python train.py --norm="rmsnorm" --norm_eps=1e-06 --positions="learned" --qk_norm=false --bias="none" --parallel_block=false --init="uniform" --optimizer="soap_variant" --lr=0.00382 --schedule="wsd" --decay_shape="sqrt" --seq_len=1024 --doc_mask=true
Each number is 200 + 40 x the weight over its row's rms, rounded and kept within 0 to 999. Layers, rows and columns count from 0. The size before them is the row's rms in percent of the matrix's.

# layer 2 attention output (transposed), 256x384, rms 0.0924, rows 0-72, columns 336-383
106,213,217,136,199,213,224,154,187,141,167,179,190,205,263,221,247,151,177,125,232,235,220,189,165,156,209,257,231,155,187,215,189,185,217,239,225,199,248,159,172,247,237,121,184,174,186,167,214
094,168,213,265,265,198,239,184,202,236,167,279,167,174,216,218,200,259,170,199,199,118,188,216,173,216,219,189,186,147,207,216,243,272,180,165,206,213,274,237,263,243,218,183,165,214,197,137,161
103,177,149,233,174,190,174,203,141,164,221,259,212,145,209,216,202,216,194,234,227,204,142,205,277,275,214,169,164,237,229,206,227,216,202,261,190,194,203,231,251,185,194,167,187,186,208,204,282
106,207,321,220,197,245,278,229,165,200,261,147,184,151,179,203,190,161,126,182,246,220,157,198,108,227,223,219,190,164,188,263,236,211,261,240,242,219,196,183,175,202,230,174,183,211,269,169,256
102,178,194,193,187,197,194,178,224,177,291,201,152,204,211,163,222,232,254,161,168,171,137,231,285,128,238,215,176,183,280,252,261,211,151,199,238,190,196,238,169,193,236,259,271,211,150,112,210
101,237,221,357,232,178,130,268,155,142,111,139,193,205,265,191,182,181,200,166,185,217,246,106,171,247,250,188,249,205,261,178,184,145,189,184,246,208,245,162,190,170,253,249,180,217,165,191,186
100,141,177,252,241,190,67,223,222,261,218,135,182,151,233,200,194,280,250,236,151,201,202,230,246,237,215,176,209,188,284,261,160,97,230,160,205,183,182,244,75,159,243,228,276,260,220,174,210
098,163,189,278,218,253,162,229,217,154,213,252,285,220,123,286,244,162,258,237,170,160,194,95,208,181,277,191,215,218,186,142,204,165,128,187,227,182,132,225,230,147,253,196,156,160,236,207,155
094,220,219,145,275,253,192,239,215,238,123,223,228,187,169,208,245,155,214,213,196,137,218,232,239,87,241,187,108,229,216,129,196,217,165,171,186,181,220,144,245,172,141,171,187,182,206,241,147
102,178,143,181,212,253,229,210,134,200,176,248,213,155,233,145,137,277,230,191,199,272,232,123,232,161,190,181,202,191,219,183,193,204,175,202,239,246,199,223,180,113,221,170,195,139,221,257,147
092,209,147,227,202,228,135,230,211,255,203,221,228,206,232,258,178,159,321,249,225,195,276,210,143,210,249,204,246,254,122,217,232,170,240,209,178,143,193,168,268,235,177,167,167,214,182,223,214
101,168,184,213,200,244,235,118,196,169,224,198,265,149,188,205,176,206,173,89,141,170,207,187,115,196,230,214,188,215,147,168,217,228,242,208,162,123,186,205,256,237,241,198,226,195,213,249,186
091,130,267,159,165,224,199,264,156,185,172,190,199,199,198,194,217,254,206,161,220,182,189,161,215,255,267,233,181,218,227,234,173,181,198,178,177,133,234,199,151,200,238,231,108,181,242,207,224
085,162,148,167,150,144,211,218,200,201,113,242,247,224,186,190,240,133,243,214,184,141,151,207,160,256,214,152,172,272,174,167,172,165,238,235,195,252,160,151,269,192,183,184,240,203,212,236,150
094,223,231,209,308,164,285,279,201,197,193,254,198,166,204,202,279,164,163,156,186,129,200,140,161,149,184,190,195,194,149,212,180,142,225,182,258,165,241,202,204,177,195,145,211,181,210,224,139
100,261,158,156,211,268,150,179,198,212,178,237,207,162,189,199,224,198,147,197,146,161,221,156,209,170,177,163,214,219,221,220,130,230,237,139,199,249,235,173,180,278,186,176,179,224,240,230,242
100,185,207,223,178,199,147,175,173,192,250,232,175,183,201,167,188,163,225,222,200,255,185,160,214,180,222,158,105,284,232,229,236,132,198,207,150,185,142,228,160,192,207,229,225,242,223,257,233
090,245,229,238,179,205,207,154,212,239,171,148,212,151,249,174,189,226,192,277,160,246,243,219,182,196,163,229,225,117,167,233,231,238,228,234,219,227,187,211,160,191,277,164,240,271,132,203,176
085,169,277,140,221,155,193,227,205,162,172,225,148,165,158,202,252,215,197,155,219,167,181,197,207,289,215,231,143,188,200,195,238,253,232,237,156,232,272,136,245,192,234,196,123,206,151,141,176
093,177,252,152,230,142,144,210,168,191,129,148,246,196,235,180,193,210,171,245,229,222,206,267,269,276,101,292,245,214,149,153,208,132,202,210,195,155,163,189,204,242,190,244,243,198,162,222,209
096,176,227,262,280,200,264,197,191,188,169,186,191,279,158,226,189,183,149,140,195,158,176,211,165,257,227,242,218,159,233,220,166,158,227,148,208,124,258,188,176,125,253,183,231,141,198,134,154
097,209,218,177,167,215,197,233,203,178,277,227,200,196,181,131,238,193,261,254,183,188,176,206,218,221,195,258,126,214,246,197,181,142,209,156,195,161,248,232,228,251,264,173,222,262,188,239,245
103,184,118,144,146,221,227,203,213,195,194,176,205,175,236,186,179,200,121,183,204,86,177,150,246,188,186,138,162,231,235,137,148,250,203,205,227,216,156,223,172,160,158,214,232,213,215,184,172
105,249,218,201,174,155,173,179,219,266,171,193,137,194,127,197,229,166,216,286,245,234,170,207,256,197,137,240,162,217,216,188,170,233,166,233,185,231,204,208,155,235,202,106,274,217,153,266,183
097,224,157,160,158,182,204,182,270,199,204,184,173,164,146,161,267,203,239,240,189,150,167,183,185,191,256,120,187,233,220,206,172,209,186,196,195,99,137,203,174,187,160,174,207,233,244,303,258
105,251,197,128,201,196,204,229,196,215,148,192,219,234,212,168,186,184,165,216,193,173,226,210,247,138,183,217,211,242,129,232,118,231,222,290,237,233,214,217,184,125,122,142,182,199,187,216,230
096,180,145,221,186,188,160,168,197,234,234,191,196,240,198,191,120,216,221,190,172,108,240,228,208,300,244,190,186,208,202,219,235,199,120,172,202,209,284,208,158,169,202,180,182,216,197,133,112
096,204,239,135,183,168,223,243,197,193,197,184,162,240,178,148,195,148,179,191,168,178,166,197,222,186,164,154,202,250,245,221,126,255,177,193,151,194,174,211,266,156,167,177,183,217,248,182,220
095,166,224,168,151,259,187,144,247,177,211,195,202,262,220,245,220,148,167,72,181,158,278,205,214,229,198,159,154,153,188,221,145,197,242,218,128,271,223,241,251,165,220,142,202,224,212,176,197
094,213,176,196,217,240,187,223,158,187,227,242,106,173,207,179,236,133,269,264,201,201,153,191,114,223,234,246,259,173,157,151,236,220,224,174,201,172,161,247,234,248,169,126,177,115,203,200,291
100,258,236,211,218,201,253,246,165,183,253,222,175,204,298,205,177,230,107,193,127,166,246,210,203,158,169,176,231,206,275,193,235,157,279,154,169,219,205,205,200,265,258,216,243,171,213,185,227
089,205,150,218,219,140,273,239,190,187,223,121,135,229,225,220,202,237,253,193,187,250,180,208,243,267,162,179,180,166,133,276,236,193,218,164,200,185,152,152,170,192,203,307,240,180,134,139,204
102,248,152,211,180,215,268,101,230,170,211,156,220,166,163,172,190,166,205,268,238,256,181,179,211,174,180,170,195,259,241,203,277,202,168,260,210,245,216,161,223,241,299,164,161,197,199,186,231
098,151,192,187,99,178,179,219,196,160,159,211,185,196,197,277,277,247,202,76,251,176,182,185,163,236,245,219,241,190,245,174,267,237,212,206,152,216,188,262,230,170,285,176,131,226,253,234,198
095,208,223,223,248,226,235,229,178,218,187,196,240,173,203,182,255,231,199,218,225,201,240,163,214,224,249,206,183,194,180,196,179,273,217,231,190,168,153,140,240,189,208,128,258,221,158,216,251
101,153,200,238,156,175,216,158,217,244,144,206,195,211,242,208,180,208,264,184,211,244,193,220,214,218,228,213,163,205,173,248,140,170,182,125,156,184,219,197,165,158,252,160,215,264,190,297,224
090,273,209,182,277,193,154,185,255,182,234,268,163,153,227,143,187,252,241,174,244,281,213,221,82,151,216,194,263,170,177,208,229,159,165,206,168,178,193,164,231,246,161,146,161,206,188,180,208
101,170,167,219,179,211,199,192,229,241,207,222,259,123,260,145,133,254,204,220,161,232,163,148,191,232,185,238,223,236,221,190,158,248,211,243,197,221,277,219,228,185,238,163,220,190,209,163,216
090,224,217,186,113,159,173,232,232,233,104,202,227,173,190,210,197,74,188,208,189,145,204,195,234,298,197,184,232,205,251,206,166,189,216,267,253,160,208,144,279,190,213,157,162,155,117,129,155
095,172,186,250,153,156,123,237,239,173,211,95,255,203,184,208,229,268,220,195,213,224,260,266,283,256,156,176,235,262,194,183,183,195,214,272,164,233,207,100,201,185,255,193,236,233,177,181,249
108,163,233,180,239,190,230,287,238,225,285,192,210,240,309,165,152,226,147,199,169,149,192,128,192,196,175,193,198,213,246,176,212,174,244,277,230,198,251,161,248,196,232,220,201,228,182,193,210
097,255,212,196,186,166,200,222,175,226,225,212,204,185,211,204,181,192,192,204,196,160,173,209,145,131,176,187,117,221,187,219,222,190,244,181,260,236,229,160,86,182,153,184,265,195,150,135,212
113,195,221,208,187,208,141,256,168,200,213,223,193,219,225,224,129,143,220,151,201,182,244,189,160,251,147,183,139,126,290,202,257,162,252,116,207,138,218,227,192,155,195,227,197,170,200,203,137
093,149,212,233,183,207,202,213,204,223,143,147,193,196,207,146,173,191,167,223,198,183,261,252,224,179,188,212,193,157,231,282,196,266,221,186,170,215,291,138,229,207,176,214,198,211,295,195,193
087,228,208,197,163,297,149,132,232,112,223,152,165,223,216,150,191,309,252,82,170,257,230,196,249,231,270,187,215,188,239,177,220,208,119,191,222,196,184,218,127,211,223,226,209,253,286,203,218
103,258,132,250,150,168,132,147,190,237,179,203,192,218,256,184,311,205,187,199,217,170,192,239,235,184,148,200,171,199,223,164,184,250,161,157,162,223,170,172,170,220,141,170,230,211,202,205,209
087,162,213,197,136,237,221,227,220,224,184,223,216,158,163,256,138,198,221,211,179,254,262,166,222,132,218,192,258,186,191,171,232,188,158,175,223,203,232,251,137,246,213,197,186,228,210,174,184
098,147,155,194,130,255,225,155,152,221,194,193,171,217,255,209,162,246,148,200,269,201,280,167,252,195,204,168,232,136,175,226,137,324,161,217,281,267,108,205,234,190,219,196,191,180,242,160,206
105,131,253,161,197,141,179,245,181,185,246,269,233,234,172,240,147,181,204,295,241,211,164,222,231,228,165,150,146,258,253,138,174,216,152,262,199,196,159,261,162,236,260,172,247,241,199,232,229
104,182,162,241,253,244,209,181,213,253,220,263,213,141,252,242,155,248,278,162,180,232,171,194,225,214,183,251,154,163,184,173,259,189,242,156,215,216,224,252,176,199,248,194,148,178,110,180,221
106,190,230,191,205,161,143,202,212,238,256,141,184,220,189,176,143,143,246,183,193,198,128,180,173,223,199,206,151,272,214,177,215,82,209,167,311,200,154,61,211,212,169,197,232,215,119,245,239
097,187,190,158,266,199,174,206,128,178,218,233,147,187,287,261,196,207,215,173,146,186,247,123,199,188,246,235,153,210,184,279,249,213,243,199,210,169,200,240,216,223,216,188,199,251,250,163,221
097,142,214,189,195,229,171,124,237,170,205,161,250,193,168,253,240,157,135,195,283,212,224,250,255,234,175,170,152,181,188,163,153,153,132,260,218,233,267,147,196,215,227,201,178,254,126,148,223
098,212,257,110,208,193,251,172,165,209,188,209,208,197,172,136,264,199,200,185,167,221,188,146,273,209,162,207,172,254,217,168,183,204,268,188,202,141,205,246,238,127,203,114,112,229,232,239,151
102,254,159,204,189,249,187,204,190,178,201,188,153,230,342,191,217,225,209,220,236,183,233,158,140,245,205,248,145,189,199,224,189,188,238,224,237,229,251,192,275,237,186,253,176,237,156,177,258
105,189,121,132,234,188,150,179,174,198,246,173,179,232,205,189,151,197,204,205,197,178,189,135,246,187,148,159,149,218,181,213,227,121,206,174,242,119,219,212,205,255,244,206,196,236,186,153,216
087,180,225,221,181,256,265,226,196,252,138,210,201,253,261,177,151,270,146,188,175,173,229,143,147,175,184,161,191,227,227,244,169,277,196,258,265,226,246,234,219,195,204,205,202,212,226,190,221
098,160,134,127,173,180,195,221,227,171,232,222,188,239,129,183,211,225,227,255,174,257,175,247,250,237,160,222,175,185,240,157,194,212,203,148,241,203,230,185,167,246,208,196,224,180,209,166,120
105,205,170,238,158,218,200,241,242,210,235,178,228,196,250,192,271,222,187,194,210,258,169,173,158,229,183,216,153,203,193,208,184,174,217,249,183,223,156,167,198,185,233,236,212,200,136,234,193
115,202,206,272,109,200,224,230,220,209,191,220,162,183,158,256,181,180,192,287,226,134,184,168,198,218,182,190,157,199,187,156,229,246,223,242,192,234,286,201,185,296,246,157,233,164,177,239,270
094,211,197,157,293,184,207,212,159,211,197,201,149,203,138,195,207,192,203,240,247,194,257,168,243,145,208,154,166,232,197,182,200,219,172,144,259,185,174,157,184,195,128,242,205,191,223,144,77
120,147,207,171,210,195,214,211,137,226,184,208,214,195,131,252,203,184,180,234,263,176,176,231,161,203,216,240,179,218,200,263,134,190,167,191,198,264,184,235,224,227,179,194,207,191,193,252,180
113,135,162,133,220,234,164,147,224,185,158,210,225,210,136,237,261,196,228,214,175,209,178,143,208,219,227,95,165,170,182,186,232,159,195,212,188,173,143,212,161,177,216,159,169,230,235,189,223
096,189,162,264,193,228,222,261,203,179,175,217,141,172,189,253,232,200,187,174,213,205,208,137,136,217,136,295,149,159,164,170,254,194,256,207,122,257,223,160,236,249,250,167,168,238,180,242,223
104,213,208,192,208,171,280,253,162,216,226,240,206,105,157,264,219,209,210,281,235,201,202,203,135,120,176,191,222,208,185,138,210,218,180,214,142,256,168,281,151,168,236,133,205,188,132,167,182
097,217,215,174,219,182,206,206,201,241,256,223,230,181,284,113,186,245,179,172,172,200,209,147,212,170,266,228,246,211,257,244,229,234,170,214,170,172,136,247,174,229,170,208,152,173,310,133,166
113,212,176,174,155,224,163,245,171,116,295,207,205,169,223,199,151,179,133,142,155,187,210,216,177,73,194,153,234,204,259,195,170,182,197,201,200,225,259,269,161,164,278,218,200,190,167,157,241
102,197,277,183,259,131,183,192,196,185,226,217,248,247,170,129,200,190,192,262,188,216,174,227,292,137,184,200,191,147,234,215,168,206,142,138,205,142,180,240,156,131,214,170,198,291,205,201,186
102,193,199,185,192,239,218,224,218,192,64,196,163,145,278,138,165,277,180,229,265,259,157,207,175,118,198,167,295,194,195,168,200,182,151,144,247,208,197,218,168,208,165,223,193,205,229,166,239
111,191,232,232,195,230,200,145,190,200,213,143,178,140,191,134,243,220,293,212,226,285,190,169,178,175,224,174,191,183,107,206,187,257,285,217,186,260,225,147,181,257,230,235,184,204,197,122,242
107,215,231,225,231,194,209,208,250,186,184,264,195,100,143,218,245,193,169,195,171,206,250,210,207,197,163,158,231,216,161,200,155,138,212,162,204,197,211,237,221,129,205,266,215,140,211,166,115
103,173,175,180,198,233,192,220,199,230,273,163,232,241,206,180,235,93,163,247,209,241,111,217,215,189,210,282,217,202,296,231,160,184,245,160,166,239,211,197,169,190,231,225,278,227,185,195,253
093,147,156,258,182,170,205,228,188,259,190,241,196,206,209,171,259,243,218,209,191,163,174,232,222,196,255,209,205,228,223,180,252,177,214,126,189,166,251,194,181,182,201,214,209,281,240,210,174
# layer 2 attention value, 256x384, rms 0.0495, rows 1-72, columns 336-383
098,234,185,142,223,232,216,228,221,197,224,179,207,242,229,170,234,175,283,132,208,161,226,191,222,183,230,160,236,301,194,175,236,169,265,242,112,147,203,230,117,141,237,165,230,155,176,249,210
106,214,211,188,180,191,222,134,220,215,235,220,236,133,189,203,145,268,116,220,227,157,209,212,173,184,200,246,243,215,281,228,145,197,196,216,261,160,187,201,157,161,159,185,168,242,201,181,197
103,164,186,295,149,218,209,156,220,181,173,244,148,194,246,241,186,194,207,210,212,198,150,155,160,237,177,271,203,195,181,245,98,176,247,157,166,201,235,143,178,220,201,211,150,225,254,192,190
101,190,183,225,140,181,204,216,263,145,181,182,245,180,211,227,172,201,95,186,195,176,156,264,146,247,169,233,301,246,189,187,186,212,109,152,218,208,263,128,183,215,183,178,164,141,212,229,189
099,166,141,175,233,161,199,186,246,286,240,154,155,196,245,181,212,282,196,190,287,206,149,237,170,147,259,222,210,116,172,253,227,180,159,210,184,226,211,229,186,182,221,203,227,192,143,163,233
098,101,254,215,184,200,255,168,188,172,227,217,134,177,267,209,212,223,213,203,264,137,148,193,200,269,250,171,201,203,99,147,207,215,151,238,228,207,226,168,192,287,182,144,204,193,179,245,244
095,196,252,153,261,158,248,168,186,235,144,216,170,140,215,140,195,284,84,151,253,193,187,190,270,245,136,174,150,201,180,220,221,225,296,148,228,225,160,205,186,212,223,193,219,172,233,174,251
092,232,195,192,197,257,207,278,196,208,195,207,206,147,173,211,226,182,298,213,100,230,116,255,159,260,219,177,226,183,188,180,149,231,256,181,118,203,203,240,196,222,234,182,232,259,257,205,99
091,184,197,166,264,206,230,223,168,207,179,154,227,199,210,249,229,195,186,204,215,141,188,152,141,142,213,183,204,255,254,176,199,199,228,211,95,209,210,103,212,175,174,151,254,234,166,225,182
104,155,183,231,160,135,264,190,243,168,195,264,192,233,165,211,141,254,184,146,213,204,167,186,234,209,211,198,212,151,248,179,216,206,199,196,251,242,189,205,204,220,245,183,271,226,210,214,237
100,159,288,146,167,201,179,270,217,187,195,238,208,213,248,198,211,179,161,233,299,235,196,156,194,222,233,219,236,162,189,176,210,192,272,150,159,257,166,106,239,251,165,264,163,138,231,172,184
097,215,172,183,205,143,168,159,160,239,243,209,225,166,260,169,179,186,239,224,223,226,190,120,144,198,175,160,169,230,228,225,207,134,241,193,241,235,192,192,220,179,146,157,214,294,235,182,197
102,229,228,191,209,230,228,186,118,213,206,203,195,171,158,169,136,261,99,211,139,180,222,156,192,166,155,193,107,162,257,206,178,251,262,194,188,218,167,184,218,206,242,188,214,242,197,238,251
095,151,174,223,153,245,161,182,145,204,227,152,238,204,172,190,220,227,176,237,231,281,236,256,212,84,212,212,196,254,196,150,183,146,165,140,164,234,144,145,225,184,235,228,232,184,163,225,252
104,210,208,142,141,144,177,222,192,188,154,282,244,194,242,262,135,171,237,224,192,152,181,312,197,203,146,236,140,173,194,146,215,216,184,190,228,160,184,266,249,178,248,216,230,255,148,179,194
095,163,143,180,297,238,278,217,193,221,248,149,173,241,186,237,255,236,202,275,151,199,168,258,165,271,191,237,278,180,183,229,187,259,205,179,220,233,229,187,204,235,188,151,204,129,224,178,212
102,178,176,163,187,208,246,207,156,234,283,247,183,214,191,166,194,212,266,182,124,202,149,222,170,198,184,186,191,222,207,195,234,206,182,196,219,226,207,136,206,205,198,254,225,164,199,187,172
091,211,169,222,158,174,226,141,209,249,197,192,201,233,239,249,168,178,211,192,219,188,206,197,219,156,170,213,282,204,148,183,177,153,216,155,165,176,179,194,219,166,188,233,167,169,190,213,148
094,206,219,232,234,199,203,237,214,221,208,182,203,231,129,189,215,217,300,246,234,140,158,186,154,196,279,116,130,228,208,182,195,161,276,169,240,204,233,239,212,163,261,110,168,203,230,226,231
097,202,180,237,221,208,204,200,194,170,203,211,143,236,205,264,186,221,221,160,174,241,231,245,230,167,237,189,113,146,180,116,228,260,227,216,203,204,132,191,107,186,134,247,142,131,194,228,213
093,242,221,199,197,204,242,145,193,200,232,212,199,233,171,176,108,215,203,163,188,214,174,167,151,200,162,189,223,180,149,197,210,199,194,177,249,246,169,232,266,188,162,164,229,172,175,100,163
097,188,247,151,195,155,151,131,137,210,189,242,256,234,192,200,250,172,175,231,229,198,174,164,216,208,190,172,179,224,223,247,212,170,228,250,184,118,300,160,210,127,199,252,167,236,224,142,225
101,190,217,239,233,184,186,210,159,101,212,243,231,177,220,234,217,272,178,179,208,187,193,216,215,128,202,131,109,245,153,226,162,187,195,153,175,159,245,233,198,233,217,158,208,240,238,170,260
094,222,238,208,194,189,233,194,199,185,136,225,135,193,209,151,171,248,99,184,255,153,185,252,255,232,216,240,174,180,249,208,192,173,205,175,228,266,217,263,191,198,216,171,175,179,245,139,174
094,176,199,257,163,169,143,173,171,179,263,192,153,184,166,258,248,154,225,248,210,179,116,216,258,250,216,129,161,195,191,232,267,139,143,189,178,81,155,232,264,228,277,227,245,180,252,200,114
098,216,273,196,232,246,231,206,218,199,259,162,188,198,238,154,232,247,156,226,144,269,170,220,211,175,165,157,179,209,237,219,195,228,169,186,186,164,136,205,158,169,149,187,168,205,191,243,199
095,190,197,183,185,219,178,208,132,229,206,155,242,224,214,210,165,199,179,185,132,184,261,155,191,151,163,144,120,130,191,200,238,149,243,172,155,227,248,212,210,190,250,169,161,198,222,235,193
096,295,233,207,104,152,270,193,232,213,178,201,204,191,177,236,200,144,146,245,238,218,180,222,180,110,203,217,178,223,266,222,181,197,183,191,167,124,183,218,245,146,174,246,138,156,213,153,212
098,185,261,265,217,192,159,226,172,171,203,222,170,158,154,189,185,206,163,186,157,247,174,171,215,176,271,209,235,177,182,152,108,179,223,142,197,163,187,198,102,241,187,206,191,239,207,127,253
097,168,210,250,260,184,226,138,197,224,180,177,190,222,231,227,143,180,203,240,210,228,191,166,221,255,163,266,214,211,152,216,167,186,96,247,211,212,179,160,220,187,237,207,196,229,183,181,141
092,205,129,215,235,256,211,184,210,210,159,198,193,212,121,214,174,244,198,214,244,228,251,137,265,184,229,212,154,190,215,155,189,177,264,270,182,241,224,158,146,227,192,209,174,261,289,278,192
099,194,244,217,168,174,218,212,131,196,221,191,167,165,191,225,206,248,209,187,190,239,241,151,262,197,217,236,207,232,174,144,216,227,157,185,150,118,236,281,202,197,158,216,263,197,186,163,206
100,183,202,180,187,212,265,209,119,169,186,233,191,170,223,158,177,129,204,177,199,135,240,177,247,196,126,203,206,178,245,226,93,175,243,163,173,232,169,185,188,253,145,205,244,274,176,169,205
099,180,156,232,145,223,188,181,234,242,201,221,151,229,243,228,242,160,233,251,205,197,183,165,162,222,236,237,237,160,228,206,227,201,116,232,201,196,222,212,145,167,177,196,259,145,212,164,112
096,153,214,212,188,230,164,278,155,175,251,187,221,207,205,188,179,110,168,167,232,191,221,226,197,204,228,198,214,145,270,249,277,189,238,244,178,281,197,223,185,237,217,192,185,210,174,168,166
094,267,243,163,99,200,151,189,176,173,185,158,233,249,156,243,232,204,224,269,159,168,184,214,265,139,220,194,170,162,226,208,220,277,191,215,229,237,258,196,200,146,241,269,217,212,230,160,244
093,267,223,174,156,189,280,179,131,238,156,241,153,184,181,218,206,221,152,258,238,155,245,253,162,179,185,189,231,241,233,227,180,170,217,194,225,210,123,150,100,201,260,212,189,228,194,317,245
087,183,147,170,218,205,176,167,244,181,240,238,250,192,261,179,158,221,153,172,206,137,215,169,152,220,253,181,224,211,238,280,269,185,241,167,150,247,255,197,236,204,210,307,210,252,289,258,221
097,201,190,148,216,237,220,200,100,301,209,219,186,184,175,167,208,192,182,228,254,250,193,154,168,220,230,195,192,199,228,250,202,189,224,142,236,155,138,251,222,277,190,234,183,154,251,258,216
101,196,232,230,251,172,268,176,93,239,137,196,179,172,170,231,162,182,197,310,226,218,205,131,257,260,213,187,212,200,109,198,178,268,204,205,174,264,185,129,185,221,135,214,172,233,174,152,170
100,224,155,172,124,260,245,168,250,216,221,212,277,209,184,187,204,167,179,185,166,210,265,223,211,209,166,140,237,127,190,219,194,271,195,270,182,231,229,303,245,247,128,179,165,225,159,225,220
106,163,228,178,222,223,277,212,235,220,204,149,229,233,210,126,178,238,209,176,150,210,155,269,199,230,228,221,220,241,130,197,256,229,152,192,172,176,189,204,244,177,207,211,174,132,226,170,169
096,209,185,131,122,210,203,200,278,210,185,169,256,154,172,264,221,140,165,200,202,188,270,225,246,206,220,264,193,201,216,145,145,233,208,186,191,238,185,283,206,192,163,243,202,176,167,195,170
099,186,236,85,182,224,222,279,208,194,172,247,270,283,234,170,190,165,208,248,147,214,234,213,247,121,269,206,190,244,142,237,227,260,181,200,265,229,231,179,179,242,156,136,195,246,157,223,212
100,251,177,205,183,153,157,238,173,171,142,264,279,157,208,248,157,166,261,208,200,143,227,182,244,161,217,163,150,260,240,127,217,183,267,225,280,192,236,231,222,166,239,200,267,124,229,221,148
092,234,229,242,212,231,213,214,189,232,239,261,224,175,175,175,207,200,249,142,91,156,172,170,144,264,214,193,134,188,249,218,204,234,277,265,144,198,167,193,212,180,200,232,206,211,270,108,222
097,271,183,205,180,203,207,196,197,204,199,270,212,152,255,164,199,177,232,239,192,247,219,222,234,156,171,156,196,287,204,208,166,108,251,237,146,211,177,180,200,162,113,256,225,216,217,235,169
098,292,227,235,177,219,144,169,145,213,178,167,241,202,270,178,221,264,188,155,127,117,166,166,150,289,213,232,178,176,160,179,222,201,262,258,176,275,244,217,238,212,145,164,176,216,200,173,240
097,243,195,192,207,158,169,269,179,198,183,212,192,190,185,145,166,230,206,228,247,201,190,193,130,226,219,196,263,216,157,135,216,243,211,169,147,202,232,138,200,204,175,215,205,167,183,156,109
101,181,134,203,191,190,166,214,248,239,194,215,163,231,216,238,175,294,142,249,176,171,230,243,197,297,246,197,239,241,218,240,170,243,183,155,210,229,208,237,187,219,309,192,160,215,226,187,198
094,225,211,240,178,252,195,233,202,214,136,251,142,259,205,148,165,218,120,96,159,161,186,310,239,138,211,283,243,195,265,193,179,227,160,252,167,183,222,226,204,214,196,197,256,175,186,186,274
101,240,223,170,204,271,222,205,206,184,218,149,196,294,265,183,176,138,216,225,236,175,196,141,189,273,217,139,249,225,266,192,206,196,265,190,207,142,185,217,220,194,240,190,203,278,249,208,181
098,142,196,213,130,290,229,256,172,166,240,231,224,210,167,187,191,142,201,171,185,146,143,197,214,237,204,172,173,142,220,227,243,208,70,155,174,193,205,224,133,218,186,197,260,172,203,174,213
104,213,224,215,214,141,230,210,175,252,146,177,201,260,195,133,208,207,229,212,252,216,247,208,223,237,207,207,222,167,249,143,218,185,209,223,213,239,200,242,224,234,130,235,227,184,239,200,187
104,211,202,236,163,199,311,256,232,232,193,236,171,228,299,173,157,259,235,214,182,132,208,222,209,232,233,160,123,179,161,193,211,195,270,191,178,265,183,204,159,253,200,206,212,207,211,172,233
099,177,150,200,165,186,186,206,206,186,177,226,174,182,87,169,254,169,258,265,213,224,216,260,153,223,176,221,261,204,181,124,174,208,119,216,108,162,230,176,240,198,122,197,237,227,136,207,178
099,140,238,218,257,231,187,174,152,225,214,215,188,142,257,166,224,232,226,220,200,190,190,185,174,240,298,197,161,232,137,180,196,175,274,160,167,231,121,220,136,164,196,120,172,203,224,257,249
104,167,223,223,268,152,186,218,220,195,94,192,216,220,217,215,188,122,221,271,246,261,228,227,241,148,175,141,174,195,196,203,280,209,235,139,232,233,278,124,254,225,213,231,185,224,237,215,133
108,217,235,211,278,169,274,152,188,192,148,232,202,179,298,154,182,204,165,168,193,168,218,261,197,276,211,203,219,239,248,220,209,194,188,231,172,160,200,193,205,150,254,169,113,224,249,219,248
094,217,129,229,127,250,158,176,190,134,226,203,174,188,226,177,225,286,243,141,213,253,151,243,208,192,268,124,195,202,237,221,178,194,248,243,197,153,228,264,226,122,174,221,214,224,176,190,199
110,253,124,149,129,173,169,182,218,223,295,212,206,194,179,182,176,221,241,180,197,246,242,197,194,198,157,151,145,226,165,245,243,171,236,178,250,173,202,155,195,166,175,187,183,149,216,158,176
106,182,270,172,156,184,207,232,149,213,141,218,161,182,227,212,123,223,235,166,221,132,193,228,269,213,237,299,157,205,255,228,153,202,194,210,200,168,199,226,148,290,116,162,249,267,222,199,166
093,158,224,151,246,194,200,242,258,276,221,238,238,237,243,277,195,130,214,214,153,222,210,188,184,215,139,170,234,191,177,191,111,173,237,244,128,172,161,205,182,162,173,196,234,173,188,208,179
099,181,141,273,218,245,212,167,237,242,201,218,250,233,199,119,217,166,221,122,118,219,225,152,237,185,236,228,159,225,178,236,174,216,160,220,174,255,223,122,238,168,146,223,158,229,215,233,201
096,163,196,212,155,162,199,231,150,101,111,188,190,172,254,196,239,247,210,183,147,232,193,275,206,195,134,182,170,299,189,170,174,167,140,115,153,231,234,168,198,155,149,189,202,201,200,222,159
102,202,178,158,205,188,320,191,260,215,152,123,222,257,233,201,216,194,238,309,244,212,191,199,192,175,187,206,234,210,145,235,202,163,202,194,243,233,189,158,211,282,200,211,179,247,171,228,176
100,128,211,184,189,270,166,150,249,182,165,111,219,125,180,202,164,205,229,169,189,248,245,205,138,241,163,176,150,191,101,226,213,236,148,240,124,217,154,222,176,143,184,183,187,187,238,173,184
101,216,138,137,196,208,194,246,161,269,241,213,226,218,140,154,223,141,166,196,185,223,182,127,194,205,257,150,200,200,207,229,171,242,263,157,191,223,225,153,196,129,143,161,155,223,213,202,221
102,249,146,250,139,202,236,220,196,242,218,201,228,219,215,258,165,191,144,240,183,123,180,266,248,203,219,229,310,210,255,214,168,204,164,212,222,210,218,193,207,262,147,219,213,198,200,245,229
103,142,121,200,170,201,175,238,159,183,219,142,185,194,187,159,152,185,147,171,228,205,131,172,206,222,179,223,230,137,173,182,217,198,199,140,160,261,192,128,240,120,214,218,182,185,270,221,160
102,228,184,259,137,229,171,206,222,122,142,181,143,163,155,211,187,235,125,205,170,197,267,236,169,221,243,223,175,181,87,193,229,136,200,207,232,254,194,155,261,234,200,88,173,197,186,246,163
098,235,194,195,178,254,171,224,91,169,139,212,183,216,152,159,109,240,205,161,170,201,210,171,232,225,195,128,91,232,241,166,200,175,199,192,249,237,172,147,210,199,173,254,197,207,209,225,148